Part of a small language model's weights: 4 heads of 32, 1.99M parameters.
Each number is 500 + 50 x the weight over its row's rms, rounded and kept within 0 to 999. Layers, rows and columns count from 0. Numbers have three digits each. The size before them is the row's rms in percent of the matrix's.

# up: layer 9 MLP up, 256x128, rms 0.137, rows 70-116, columns 0-63
# down: layer 9 MLP down (transposed), 256x128, rms 0.107, rows 70-115, columns 0-63
up70 100:474488545458484556522531495507405488508461504428535466557512458534467548443509500406498521562503421548606514433526474524486543447546481633547466467417426499526407544573464452464595449502483565
down70 106:533469488440422503490468504451516440563435560376516445570553458444505415427478515459487524551476628494395526534365584507564523454520412522580396498462539485580518523523519514581573547505435535
up71 104:452506488425514423431396499436512546568488489528550496491522436426384487442463560494533478582473544583426524490458523457529546532518528537518493545545412544471558480522489493438559456435543528
down71 106:481507508463507506486451514552567537447511477532522507405515381402426563504471505556523448480463540558466517442570518475445514518529431433431473436528455479564444577475586450500512508523502468
up72 097:515484504501514500548476543443453458517403456478504489480433451479537418394503520472491538481502476588552424584530489437538576441476514502520498541418411436575418530558519503490540434431423545
down72 102:509475550462430594462587534483436524509585565460513554464624512533424556481438482435430483511554527503462479520608482529509397465550501549496538490452542555423467421514456526421525531468501488
up73 106:534460465455455519493481519492545488489550438432557547482599452474364448470449482557448481460511506513541469508466500400568440468520546485585464530604508496488597443513514537494613528466496476
down73 105:524497411410484412467468663505486527563559529420579485447537487464431488497466532426442484511501562489526491538588481557502479508500452522605550414473394502494497393511552566447543533540415533
up74 100:527456614571450464548455468575508455406501488497517437447385460462351526484523433520475519565403505482527442475538510514483488470574576588564528490444480523509492472557493502536484500509484462
down74 103:534524540547479501433468530523548507542489436562428516462516548449463429547490506530482539472470487628452519551531435510536503592462560436504490508495431500488471499498522482533640518541520464
up75 095:586453512564515479464574553428479488506566509458559575529528521523517548466424486568524624550511476448496428542503542535414499469505503514524564463527478461553599387515534394455474465570459508
down75 090:532659465503520575502468458488525500512516461480527546464573454547493416425448544478505552463567532515488533443426653486580602489546456489447528442466518526497495515533467453484511561498522437
up76 095:461517496480511517436413447476574519467436482510470546506492580523499409493472521498565537513450492586500444482663496445585488459435489448532526504508484441553528547513519510532522451508513460
down76 096:497524468399451528560513524610480450481513492507549447580497438518535570497525519490490431454482592492507555512372487483466458599539483562386565479461433402492445486435500439576541534461519510
up77 095:486453506508490496450420475548538483542483473523493449467502513498507437502503493481465462492499496462447375417490466504598484653447475449486513453496569530498451456484504413398447456475447491
down77 097:523512565532507465543574391514568548385461570487460567491472501497463425471536499500460437470520409548585460493535558473491387461594501485501480566483418511523509483504503530558483535487505423
up78 098:548491485452474438549483419473514527506498482543502540434489379551565460444469511444575511500445450606460483551478584540527561466467448648495525477545484420586498505601525353498500455452466464
down78 095:493549434512547517485541490557515593481512529463420534390579542503519534487432446488575558510515537554451515562535531495508459536435435587499533426465422473489509530470534556442595458489503419
up79 101:531520481499520506513500563443518510503461521553440442580445553515487459499459528402489549559566465462522475501412474511496457421578522515484534478461437512508536556546564510423482573492642546
down79 110:425523604489454443537534460556458535558503484524490415535575541520588477519454466466466549469582521455528466491555416618371449447465415445459484529571418465569499488497509483505487469555529491
up80 111:483546476557532648476475521477555539503479549434489495594516510495426525418466527534439517604451511518412530565448422456540493475362518473340452482475604499584539459487483540537510452503515542
down80 118:585530476597499574517475561513526517483448503443524558563508525503504500573495513588544532501497546618442599556524375431543464439391455498526475462477593527564529480545437512447498498531452593
up81 105:541465454445395523523521551524508512549480497525475503520508501504586521465526451555453612596515412495396481492422544505500534470410550461544518495516504413496531442539537492498582448520585551
down81 099:518454501436423415527505503559453447549513495494515461458478520546471613465547587480473488499638459544402490499449525547515497616491613554384522555535456476549585522509476443481594571503453488
up82 102:498561498543520490489485472519497472470552424570627599466483563460476462457457456500456507607438536486513431519559550532400534521511491516448405483588477463438499450507474431467543564425558437
down82 107:432511491580492525543528470520604565457531362464544560472580495578456464487595421549527558534431557540583495506509447461433406531553488490490534590476491435489534409433537522505459514522478461
up83 098:431535629452505454554456451596474535479531545466529530594527452463486389528493580485542473498539600415408535482504530522502519476460479487529538393418473474511467501458395476384477460494498521
down83 096:555423502485439540558554550431475509460503497523531487434495554522442499518475484555556490582446453601484519464487518577545442468489433459559491498459456412519566533511529500696503568532437424
up84 098:564379553479512465496542512453476506493501447529514460583399461435492473433491551447456503515438527522508532455442475516511469503457558561494438469432558345510505546539466550451554475468525528
down84 109:538548550583515421543421449566568525559438488480488480529515486455592410518545507446431558477505480522467500567423530526488514480410496528528464424396513472376541624469444627490527496479582469
up85 103:517422550453451451546556516503545429516498478364441535529496503507399537410539529545464475476509445540376448576553552469480485579433491462575487487472425464572462478538581445506623504524574556
down85 111:497522509453572455485474524520474533587527554438454454404545389606635503533489515506517460450531479548548460579435448473481606430423522549607536523519487451528473443530499414464553484500551429
up86 095:531551436407515501532538573517441519415431557565532398492442438531471496429506578429556453449466408582443456534519469532502470518593437526468505617402502566471475572471493498476612435513527564
down86 097:454416439467452598475497470499671485537487513483549473457541567533578426564501482529467492542540492495540361525441605597506541499505568454490496368543500402501441436568480585519424486599460481
up87 107:596496458468529514534505472600469528376428476504550490606465525508473457478478578438474537507473448464536481480552432450476607451435490458418427449562515501488578502475477573496502529481485488
down87 111:508484392436490444509557459484536508538470505389417511468522427508496389473528510488514493422533559578458529472579629600459522449463444491544488512521474498518569450497517519488544548517483462
up88 100:483532514408477486398511558528557509537453615451517454506520526476497507540454466364492519598489519595506546533433449490534512580507431513471552419438555537529539596469523471470474512384540612
down88 111:531483511535398454450561553514495495511531467435500472412458457460461510478501460519543612550595405479502607504567445504454440417550408507565412496480501523449496516495483512465566546554379485
up89 103:484553432399567503542327538480458573494579446510520590559515447485551505489392517572522508528430409504596541560439525511542590482476454491520452562496516497603459462484473470531535461503561489
down89 102:435502497538490492432512475485503570548538521454460460559536477468534567540466410560528529513456461452464446440476483574493467531394515480564466458494461447432521475502539468242549544601593549
up90 106:614531483414584459495435453459525552465423544515439545509479549508554488563457517508541412441497563508487431592521487543516427489510379533471521491477555524515567486497448468493509591415591529
down90 113:506418493550491613521506534448456507561493490566439503507463557517537462470424403531539479470485563542474502471480503479486531505488551537547431500547430421428415518555558415453550603516475508
up91 101:500477491411481498519514490464464499471518537518462547468519481487408416483522514587515445487583430587376479489504479539548492561517489568564531473474470449508493554492479436590521541511571495
down91 082:509494513505483554482569507474493469408506474444509523416458490441514437503524559534496440516567450520505551489517551601592502497459485518525530492477510609553491523464461526653442514513564452
up92 098:549504500427414549535485512551430524461527541511471476537421513517498505412432549543501564550405534513448546522542492530560511489520471518429478555538559447505521455515476462520540457553553514
down92 106:445539467562451517460488557538506468552510509547468561460475580467470540435519541549483470625498446479473457484421533503481513451418575491454482528510520426541529525541567443391458454483539380
up93 099:441441474513478408537470482540464471563598539427499452484487511447527446490459572542530590419528398380478557489508559501481433594494491463553509481479471559507501477478451476495436462400544523
down93 097:575522494515561504470585563394574524553499479528467504509581567542448462507403499486500459510457521521450475443536479484476390612414503480511575522521575526471521534522476589354575542582453501
up94 108:545467566471484528470465400540581576534459567502439581511466461574523520511468611492581659579469463500443490579550502400519555497535595554504414469472581555513497589461517532507505494609487565
down94 103:536480541522417565484553342578545490534526519490503489447479431502538473501562452467446580495461601435510507447568595605485525461459546541390508469462565494555555564438446490427593436421496544
up95 100:468516407572532412460506440537563574481491542562467547443545374513543478554447537540426476487478473494525539511562581519484503550509502471488456422450418518484492541504440486410366525512444529
down95 100:503480455534380555552558559501401492619575543537497498448598578541561550441455602501476498429490430541524599512487657531557379557541528427503423482456528496466471500466485416413463465470565440
up96 103:585520440478538531592458423402588487513537625506432456544519449451513477548512537495494547587392504439552454500412463576373526472492508502492410473504431505507525514456542427506544486392451471
down96 099:507459537516516564445535467528510521556418406508434494441557499522420543445435468573506423505490503494504499554546464536413558518516509562457541401498385533545510455488461443572592418486469481
up97 095:369517426463482471493485552524554533484525573506517479527481420513508503500509451524482539513485491503412493535558522440488499444602401498527479433574501450559527497524504462394523447534490435
down97 092:518614538504494468509457529509572500486419549422452570563522551473537514552465518471477393451518514492505469371458575461515557591529496406467572416543512417502521483555484418358470501471498562
up98 087:450438540524497557484407516502462492543438508480558548517476624520451478517414536516420553485369489507533486513552562480467449459650466562423580559528534475549393543611509613542593464513475462
down98 084:482477517498517479482568549495553509482537421498546528590465453428530522412545485553575489464551495557521444511401528474525552552469418486539442440581527496470532485460541534423542531584497534
up99 096:518407529547460530480505445476550416548543502542504515455485459484547560523533460464491459447481551550471471443438434489405492467589453492569493487474546434505552442466480531544475550510506491
down99 095:570539494507531567466530450607511498623489439532496527434453470542535445477560529454482535538599480582506526449510511457572494525409541490457487525511458446488484512534469539545445445462438483
up100 097:491505410479471549506545530528518501554430569407534392499552585503548481545482417444533465481548485459572565514591520563512493472494506511533546463534488518621498429537478495487567550521490460
down100 093:625455494570560423512584459470538479398488516539528542472511568550469468463558537469473544471467476438506445510500495478386577472492516533517502580519499429509657533558502508570441397541482523
up101 094:450548544488494545551424477513645443404616534481611518483562571495474470487387484568471507521482509394514525426553529537525501531530459485517434498460564528603428488576584472530516514540606411
down101 090:561446459460486500534505494469482557560474524526411511453458551431554555521592469524520585552438413514526488517445566439484529458540468532597523447462430598485481457560437482620571509503405522
up102 119:493464535433466402582502444525524485532491476636499488487441467554457513577493469479516488451508495552480463551494518497393426498481549511515440470501444588501596457560457568510585549490511522
down102 118:523407505440461469581411536502541506526541474511513556462453425529513478671506429422524434452539527585489474510553549434499449516531488554385455453590569478456579544490522437478450478540473518
up103 099:600526526530564480441448541493476521447438577530544549606457531548467444515383503597484520598407562483462512534505488493528456529489472467577561560518540428408603535487457533476505479433537421
down103 099:614470506503460464601463484466628520538513472443492493622555508571525593493491450441494584546525440486566513421506448454425578461492489493433478429479569507412538495507564551524540432478516546
up104 097:614454543609563472535526502539460486486462464549477535596447502568555482535409537516470481538493481540419538500489439475518453504503529499524522487493568444473495411464411512478457371470574506
down104 094:559485496499498461572494520569599494503455404513461483494450465493561481478530544567465469493519480504530495519524532561565462484594565527491524592459535399505488504448541561486527407584570570
up105 093:417522560521530511384450436474564445531379482509623565520441505548448508527451491467463614579443431480571406543452515521525513470477577508463470448468467444534477473560505540511517468518559541
down105 090:470588482503472490499523454480479592512549487551480512420453456484479542570550497508596474481579543538494509520533475513391467413475527497431437558561509532527336535580518603407509527503492518
up106 100:526525434465539485394508517461491593472553454552546477482562508461456426399489552442509411481498515467507521548528443542612587440458458453486473574459649469519436494536470560521563521393480538
down106 111:386535457468534483491473532547489415496515501454458567486572485533505471562429404508542510560491452576554505514524574472517497411535474519475508548517473484479504483530472447594484393468455462
up107 102:473393562603597378477519532412542523508459566566503427440377528544533419510551529539513560522555456579541485498486516482485554647500465448532532490462488492547575484473526593536426497482456535
down107 105:412512469478531433526524483436483506472601519510475514539410549545472526488375579526478432496487539537467460424542416627578523520483583412439446437455516587537468410481587474507591574533506567
up108 095:514483469456492525476576379530476465522437533525469424516491410592562444512548523444488449516483555382441483444501517520436534489530548452527581459544548394528462566444492516453577519418511442
down108 100:483475611475472632477554476519416508537541482528426482499481494493551439522458508553447554483536532513515428457504610564403402479396518401539492543536496538562515526453552481493510488445526492
up109 104:531524464621505521593452521497541507448470522445551547522496578593480512604500513392517515489423597515597567464550442461465562471463464550446559534479497444579488466533484469408480503475506467
down109 105:563538444534488520528503539465559464489512436577510525565438540573475392464549518472506607470463482409424473527494482488425598458540484474482500500520461549399538494472473464593448493568525504
up110 092:567515515517503474569567504485494407499414525578465490512532585485466509508430447533424501512476501590527489432392530549425437511588464468411525475443464519479473526539472510501468507568478608
down110 096:474551482494493470468534391537491505557513541467447589537544427472455420498468463551494475573527427551491475545518599518533522438543499483541530429555518507495561477575489617388455501363444474
up111 098:506554606511491459470498535397686517480446526546518530495523502462347508430460579540490506540535486519483447500486468538547385473517506526560502493579489500442527448530545532537502399470542514
down111 094:506525460495428486449480474522503512499503480435535530465476523482459532494510518488504538566489579569474505476548578428454474549525419471510583520402498546492509501594575564560615370540458482
up112 106:487538498459479551489556395611597549516454613516578431488543416481436487522488546524481448523517519513540480490545470365525493608457426552521526468496500500499477544551484510548413481534418462
down112 100:528550578505527410466516424568548587500500494555494422531525434432466516478455521527479505440544506477560525523464506474487451461503491437520528520429531439572539509542447557289505395468534465
up113 103:541450475592555467425455404539532483529459414456436508528470442531500525428394477461521489548527508434510420483524527513530500537583470522495437407579532488417481547499449453532558596585525509
down113 088:550455490532532560563514563587517394424450484518473463447488509492469478552554575444505499513533454468433474567447588411476499418549442521499521540443543466499447511524565582574507440452470425
up114 103:413486528522489551543493466520520480466537541482436513604437446575472496547471540499535513445601570496517565633412494454573480530576534533567433616474483484531472564592570439478568517502578547
down114 109:558416506585467450424443469519516437614532445498415571475411438492464479512469506472437576521527511484472461393503496518616584483472430452445551529480528450487518617509543513445530510508538511
up115 099:515505472431450486605542493419509480482466426477513511495478377461551496476536484396481541560482562377498375467496466551483518419486466476506532538544562448436498540572512472492505596509543540
down115 102:565583557481536446419545522455431467435434600456569458521512452495510453460474519486480522514481540536442508532469432597486397447599573511477549505376506472555471536635494455543444432505505489
up116 103:534590419546466548483565408469468493502441480514482512532450554527383520485497479539573523476564371441455511573488537499454447530448524484480510546575484429489525418554497540536579421470485421